Part of a small language model's weights: rotary positions, untied embeddings.
Each number is 128 + 32 x the weight over its row's rms, rounded and kept within 0 to 255. Layers, rows and columns count from 0. Numbers have three digits each. The size before them is the row's rms in percent of the matrix's.

# layer 4 MLP up, 640x160, rms 0.154, rows 501-527, columns 80-159
087:113097129083125068152128149136118134107194110144139119132133130133151100085126124109100137060099148085125106096143119092071155140169103138099128206118084157101131147143098109080120148158163128181157100115143101141144121129130094112132168089
099:190129151098147115161088156092194162172079112231202096093127131180133132118121123123105132116116149137158142174117199147094121150172165143099156099126109112157081147152201109107129129139173146083147155086109136099175115077114116110112140140
096:103178155102136150101151150112178111132126196219130124116091102104110115186166152176062097120113096107161122095125102103091142106088152104102157059177159114065129099153158099085090109066184105115141135166144117157131117145081106118165128148
102:113137108140100177140112234138122161089147120128097139082159164075158110105127091102133164130072145112153038082143134112077137110184186145103138069113112180154103108087101070053184135132131108126082163142114131143124112084168162101120200151
096:139147107087165122146114091157132106196088123083121151108124167180113161150157156156148125112072111097114176167211129131100123127147096148102136108093100168152116076122145081158083124178198098121118105150085124173116114130094105139085111159
104:203168118122250145061123136101141143157114102168103155074109124164136103103118180121165102177155105160097133177093112106115134163142121145098121078102151129194102180132072147134093165141139169121153149124115070101150127137133117194110118121
102:155089071099178079129081152103097095121121121178143121092145133126044123145120133168157140158129124141173145101151129159126104101165119113062120090145126142139143137179125108098104098122144144163125194154098112123146099116190142185106121098
091:109156188105138107160152136150187160084154132186121139112073126133135128061086151148192089146034093151160113154048138212131104110111121099134085094127100157141091125134123181125111151106116125090170142137121174138127086176092115137136164139
094:151159115171128150088130070122075168142128077064133128107109151111108179107146158149146174088149171131149064144119165073127086146144146150101126086101121081098137107118100100142145181133133148177164121144149159160086118123166152184093115132
110:145126114149159089161093198110147151137131156065105078144140136078096135131162106092134118166062119150155092163091139141111123199218142107102131129172015172161178133126161153101101133168183150168142074209101091144106134102106119140144121124
099:102105113181127143139168173171158155177110118124113135078146171098104107075125161062134135105134101092073148180109104102133159141100125136168115116109137091150134091150123129153208126156179147146158172094187098132123114117196151202105163075
112:173090126138138176132090158091145186088187200137122127114194053110043193041181167144145111101125118145134139117109133154085119154175200157159154126123127083151094172087154105106059116039149115118144120129139185195170120131117094104101136109
109:095189101104131184079071085134138180081163169104117126148130137132103102177114150147163139131127128134157126183110151120183127119120111120134145168155175101141136037091150188121121136155159128154174185103140115144145123149117133097086130113
094:154080192129075098165128147106135134158151073072149134114063107112100087152152076075098201171166135140151159137130159199110187096126121082072191135085137118137160107109121143128147097070148116088168163126143131115119124140134188127138089138
102:096120124088075125123172091143124148092128088145161158144164120164159139179111137143115063133059101097119067163070105149150137147120136186078155136087130106096145202147152128119143153140114100091133110123170142135066060147153097153147105191
111:148117112133102193114102065131120089105134056113131140143120160084120143113082134056149105113108184089164143163151242125180131158098117093137147139094142115044111163128101175135116167125132087151113136155106201137162074144066098073151175102
100:152109139170176092123151199108132095150097140105048083148120107149161147103123118138123048133107187187127067173130177138154103101095138145123139076144088081112139081048101104051081108096099151216120103106114099115145082148201117162071115117
108:140075108129076141145163212150117092134084151159108144148129081163118146158145152191172124107131181115130103066133124116100186130143115107105103156099108108122111111133077163122158133105147093152121064152154144143155186138144111115109082098
111:124135094050079095112092138197092127123163143186165156174108104134147122139112108138127186154164156081116089132119077217106114135167075134158177096144153155141052122096119111155114101118139107175155124095134163156124092153097141130146148151
106:125202120145098068133143171162128147150174096096123121136143091112074107132140146115123127113125140156171112107110102099170161057145087153112137126116161154195125182128112137153147162131144123145088135139153124166111131137172065172138110112
103:108177110152097135111147087147108170134106146113180103191094109126149177101145125121126119125169139109048142137122104126153168187157123114083109121054108084133096184115136181088112123149154104084112064188086117187134129087105111181136168122
097:157148181100118148127138088119093161138136107122077123130061160107161104140185157176199143139105148145053090094122089106102113131165156133074109114149097105079110076136114060073166108120188137087134149155134124177130160117084131124174162105
102:127129125110119119150179109192142107090168154107083174192106073201128155159096111100124179146160141099139103131129074108139105149130142092161192101133117107106157140168109111159101095151128072137090070098177138120110107116135118135140113098
105:132130136122097117164128129208138115089124176131100118201130117152129077163121151132137096163169110143127090114171148116129091099145138142188128117125148039096148089126172173087128188170128089128070074102162107140142121171056113154143111161
101:148129136200146107166105184112113170157081091148113137145159140130120114115147149099127164179099163090130075138090114137126184044133095105102116090154128113106134089095157116109117080077079118146126148127116052080111117142128153136178163155
102:131137116132175102088163076187125121078143144175168109119119206127119145169120165150132092110186135097109106134121179121151134138058111104143119164053122129079178118140097142184128152130147096111109101159085111114189146138244088133134172114
101:135092172142064102115110068085132111160139189138133119159110130100130138073195107097075153153078116170099132150147163140155110146147128061063160124188117142179092151051153119146094117088095160134133166134117149114157114143176178181165090128
# layer 4 MLP down (transposed), 640x160, rms 0.144, rows 501-527, columns 80-159
092:178086120147091144141123085099161217067120091067122111094136132145177148082107160176129173116147125156131182147136148136158149170161163181109113151112130106158105104140123127128143181090125147129186178108163141153112086147154141178160108125
100:171131161134106108148106147105205138183144115126146077136080115146129110094140150151159129107144122213127109150140077091141143130145175115193119110092120146141200101125114151166136154124144101128089137128146147105136071095155124076132138151
104:163155131171126133114142119095165132081094158117125140109116152149116114121208137143105137099187122160174145181132116126125095122124120070091064141148137099112120120135166137134079151124147109087094114122137145168133057084121171163123088144
101:126205056181072096132119137128045141092122153145146142139155139123130046202082090144118128149102135138103129086085161129102113117119130120211144133076110179098093086152132105113157086154109115115144091166105086135196125129110118188105157104
102:127124132082143102104201137136113058163154087077100111126184174093099132094160139158123135152144145111071165205153142136084070116143097126104078127084116141172142153138103139137101120128126143139167160115108123125181134128145147160083123054
100:151145153085089093081116163111161158157145156118112115180139146113168126153063120135147080117173171149119153173125141100160119116094144145074099121103096096104112089177093158119070074187117165138105113072128034130184095118138160143105127092
104:116168135116126123159156140152166088090181133112158177065141140212123094148131127103194146063111095140130142148125195116125137115182113096125127158202140096173132102133181156093117181118139119111167089127165133185160123156131143196096146164
098:133137136164104136104096141102137155131137121105170139101133098152092159146161120157149157116119109098204096072103169112170156130115141123108086090188125124126134091130178211129068135065118119114109108143129115111080083108180139123117133078
104:148168116085055102079116123171078114121103109124106129110100115162050153162121110094178106066110159117108126087069106146141120143138117176122165105134147090172128134064143158137152109122158143101115174106114146146151133110097117112082110104
114:186110048138143132148170183125180188161126143082124137134087190194112145132099101161121142109166105194124101133120156105192097096142131047155069101117143168148097138147176152134115141125119127097139106172150123106167075132130122144128123087
098:134153188178151116069135085138097097113139115086127101103112128107097131125180147140150119147067087113134115131084123200091175135087132107145155110117082062144086115099130087121120109159122115069149127148144114147179097109137135103071095064
108:131129130151101144151134158153156178092132107106142142090085125163159125199109089124127196187168095148136121117104089193154159106105114082084132158095086124123135080145077110064090150135170120124160122115117057138117138108049131203136106158
109:119115150148179127214136148087111103174135110146185117160126148141100166094128138151085126149151168090131134135143121086110129155099077128078136164099115127167062130153113098147155145118106119053112128123164133146104120108128187176115132135
092:146159157110120131161100115126142152192154148145105192082136105106151150180090119161155122172110161141131161183099197180079155042110134131097153106087144143078148135099118120096105098114109091074111115147116094160059143126109098187141120146
106:132152144154138064108163147074135115149136115105091165140104109141134086124117154155113114181118140114101163123131145174151139137122144178136149126157134025134120145127070128073138070081145081163174041111120103103133165213136172122184192103
108:169152076168165067116171082156126108122081089140112121126135096114194094130061051150095073148150126104091116090083106129107146124113122093165074086074158151137103145120194126159124164145056157153200121147168133166135175153079163125188117129
102:160132140198117123069122062122113095165100092190179106111168119139149132042128120167172086123072105118113114154126141084114112120132129162153118114178113157108133102126138135108153142051136201108129137151152156082129107173119090150095149075
102:134107120078104161073113179122081147118136188085156128186110142127088162123115114168109082123095091136105140067156120119166160088211104063110101117147140149136158096125056124085205089106138163159183137116125134120150148158132117113110089082
111:124092196131121178185039120162119123186107123135123107112050131118189148167155152157084150105198125153116114089118101082107110142123215098108116131086086145098170104129157104154107210128130187055162148138088163099134149096134099153099116161
102:086139159196116149079093135171098156115110076099139096129149134160163067108115141167178139114156180178111087166154103115173129136111084186177163120107003106151194143134115106128152118090178142124142111107134098083127153193146161106127147138
101:071111092118109133150130152122139095123155091133106099130164095130121130065186166156109121098101105104167107123118172161167181143106135118096142103103196149164152131118210103156104170121100155144181155166171127134116126148084084108187071130
088:116120105064126138156131112094126084141070103163088146123076179153125169102128140094155112128140150114166192120129083134137132124105164157121103157111160077089108065121089167111154084132113184157129108109137115133129177159214118173106092110
097:102149137181112098177117072164191105142093054151102147186140113194093141117167134149074167126192154111169127053090133062064138114125145131168097081091095127163186057115097112070125069117115134180180168131175103094077117121119117127130091150
105:124106111183140125114146111145144120143107108149170173081136134140076106130133160107141116129167137077125127104077126081152149100089038112183089124173147119111129085202101105186051097116142117153134181142109089137176094043070165095122138120
101:114076105176187124101147091103116150141148148130087216120106107146165187039083126141132099129090141180060113162142154133092082126109099091091062105112155110131129121157129132147168127130190124121142093158102075090074119095152120097168133143
103:120103125133139109125177147083130163100104133144126124099105196060098136079148130138141169139114137106119118157158131096207136095117135194114142127202147111125114102075095145172150079175151165083111100111119129134171175087100164174105194170
098:175159134168127161156090133082082094117187079168161124133121161122224084086127158154147193138127104185080202099145130133135131114100121126200147136120159138073159144080139127139092165097124101187072119171150088096130169126148150150125111077
# layer 4 MLP gate, 640x160, rms 0.162, rows 502-528, columns 80-159
103:098152131074138130065129111128085157151131081158137146134052156151143093103125114217121129093160137156097109094147126116161118129105136062141176141107144089087142159084056114135095066078067126128117166174135148178129072154176110134160166172
098:105116102130161073160135086144126126169140144100150118211150189140096194172110162165110117055170092146107149122170108131115077096115097141181135166078100098185124100125155169099134107109153129117146114162092113142149146110138109119128162137
106:066092134109169128126116113088110151139121179200160143131059109150111149143147106144157095138146097158118189147088146108094120098164099087105127089125099137114084135148103136120153145118117141113160103150154137135136123111112093155119109034
111:147096125133118147053146158129106184071127105138131145155135163121179058129094086118105098129190152139087150083105085136131151109088061136168154140190147119175138127160125135089171134133149142122065142162146110117146178095102112106092153102
106:139131132086063133114113133081142092072128141122163144068157145120164101167105156080149116155163148101130123032120153135131089123095156148155170145166067123107121107100207130186114067195072143169143101174088141168112153144121148064163118122
107:146113075151136119101096138129152123119137081120164110177127156053135166113138117136070080136138121124089133128106160094104134174114156109127129109125099143063138208126085126088102114109080105104121106113143173162125107195088117106130075145
092:091173135112125132155169170156140131097075120148140089176102148096098142067118109034147191105140083098101150117159124100100090123110050105068154160095123145127161099109136082094173097133123159137134079107179159138132124146139111140147156069
105:092144100106128160122131179132128105128177090127081121185194047112171085139058110119099152164123085116090119097192096143149148115084085092126156167123083104126148089072158046120126098152132115147145148133157131144178112145191074096174109078
111:111091153159083144140129121104131123147139152135136130114132155134120154159091110122160151098162188095079191094116118112112174100106159039132147180105145060103124131116156107149143125190175119137110095018085108152170143136155121138095122123
104:082102100110122148120134077086120207135084189122126118070126162108067117103125132122109120160124097105072100160102103145153146137076115143136088127059129082104152136115062124144085168075113129141144129127128126126118055111168148130188193169
112:089159115149137147135126128191139104090116048101106158135067154162162060255106107147170163135170133126105165120107113166092131107084106118092137139112138115103135086169116121143183178133149096111183141141109141159143116126129113119119126090
106:134146105078170062145143160092190107134039130165152174121122120175145173131093130093109117116117124113099124098148133132082169071106172128148098150112097188144161147128137098151119125170159108171085133159127131174101146120167158102152145173
090:108109098154155144151114119104138053153117059088119124149136169116144099210078115140176104106161108170095166134094102151090107104161170157111143087182101086086205137118122071115166175152133136125129052082111101127083147078068069122158157109
103:093168123200175163115106131099109118131142115158146167052103138095137115092154141095129146130163178164099175107136128065183149161094109051115067094191105117089094119071139085154142150097128075162112118075135158159133149181088171100130116150
114:116065113093138145086091176136204129109210174127147105192120108120049134155146200098106143114127161177086114108159087130143103136144132188149148134154148155127174111113099143137122124133144162126089142184140097070151062064162121172083060148
105:145085129129172090122137142147105122098110079172099113135101086168109127166074149123157083136135126107086168137087115120152135084110166119129150130140116133095100109104111143089047063115054158133071173113108137159112179097093129126102160113
093:109126124159156114197151151066125145117122162134148124166127137090138147145113050174101112181145066109151130167148164165143115134062172164059164159117104087140114148133150151131061072091085144098121175144134114126145115115103140101155112192
119:109130134111126121140104127087134168128148130116100104119134085078163177137147120169119103171138119235120113104136133080132139189127105163114140135114117172156088133102123140139183095121115097066125140091149169123127138114168163193091131144
113:165128135107201123160150154117137156157114114184081145081111118079100102085132176089138093122123120120098094137140131154111175097115148095136102157086141112154099124146144209104047148125138133135146166124211094179072138160111129168096099097
103:114127041091129183121128123155146152230143135108132122160165114160147119144117149066097179143119158140082119138100094114142144189173094132126141159112164096150116103114172119109116122162151189148094116130117096141084172097127157113091133086
098:118094070137140072150138172138155080156162162117180149151190200108130122143070113127139127096168142046237144150139142136112150119081121134129122091087171146159161134082129130115137166148081073128108159042168109075123172126163148135115067178
093:091118084068116148137066163113138128092083177155170102082134097145089122126149183167142123135103123165092172186116179185117175082150058098139129097131125077037232143163127091124106159070162129099090071114133162107189109110155102123189159114
107:112107076057144138054109123094162102090116145088106126127176085140160141166075128087130124116106146186149149161123181114165166138144136083053118078082100188167108100065106128133161095089131130043120186160113146097114098162208137122149109068
098:108180131219134135122089103126116144214156123104123185160113112133082199130107210141107155111080123151155131152136136144127143128055096124109126148138149113106151098124103160112100082122137106105158157145181097112092093155131117115210128131
108:104100154092122104081154170108120189160222140097131116097150119124128147109110123128088066212157142097116128097168145097159138117143145129123117146075154152123126150104126141072138085119139147139091140087095118160097143146163102133160085119
097:083178110117135113127090181148155113102122085110118087181124121098107146175125122092073103106143169124122138131165172144124098150102130116099102074126102120173093157119147139085144125128098117147105120129089145174115176187070139162108128102
103:122106072127096175154093084134128110124159079162138122138073085137125105145122142093073146043128149162094151158131151132108062137160107153148118164169085158201161147183174087137107146141152112121129122171139091089046221143111173104084134137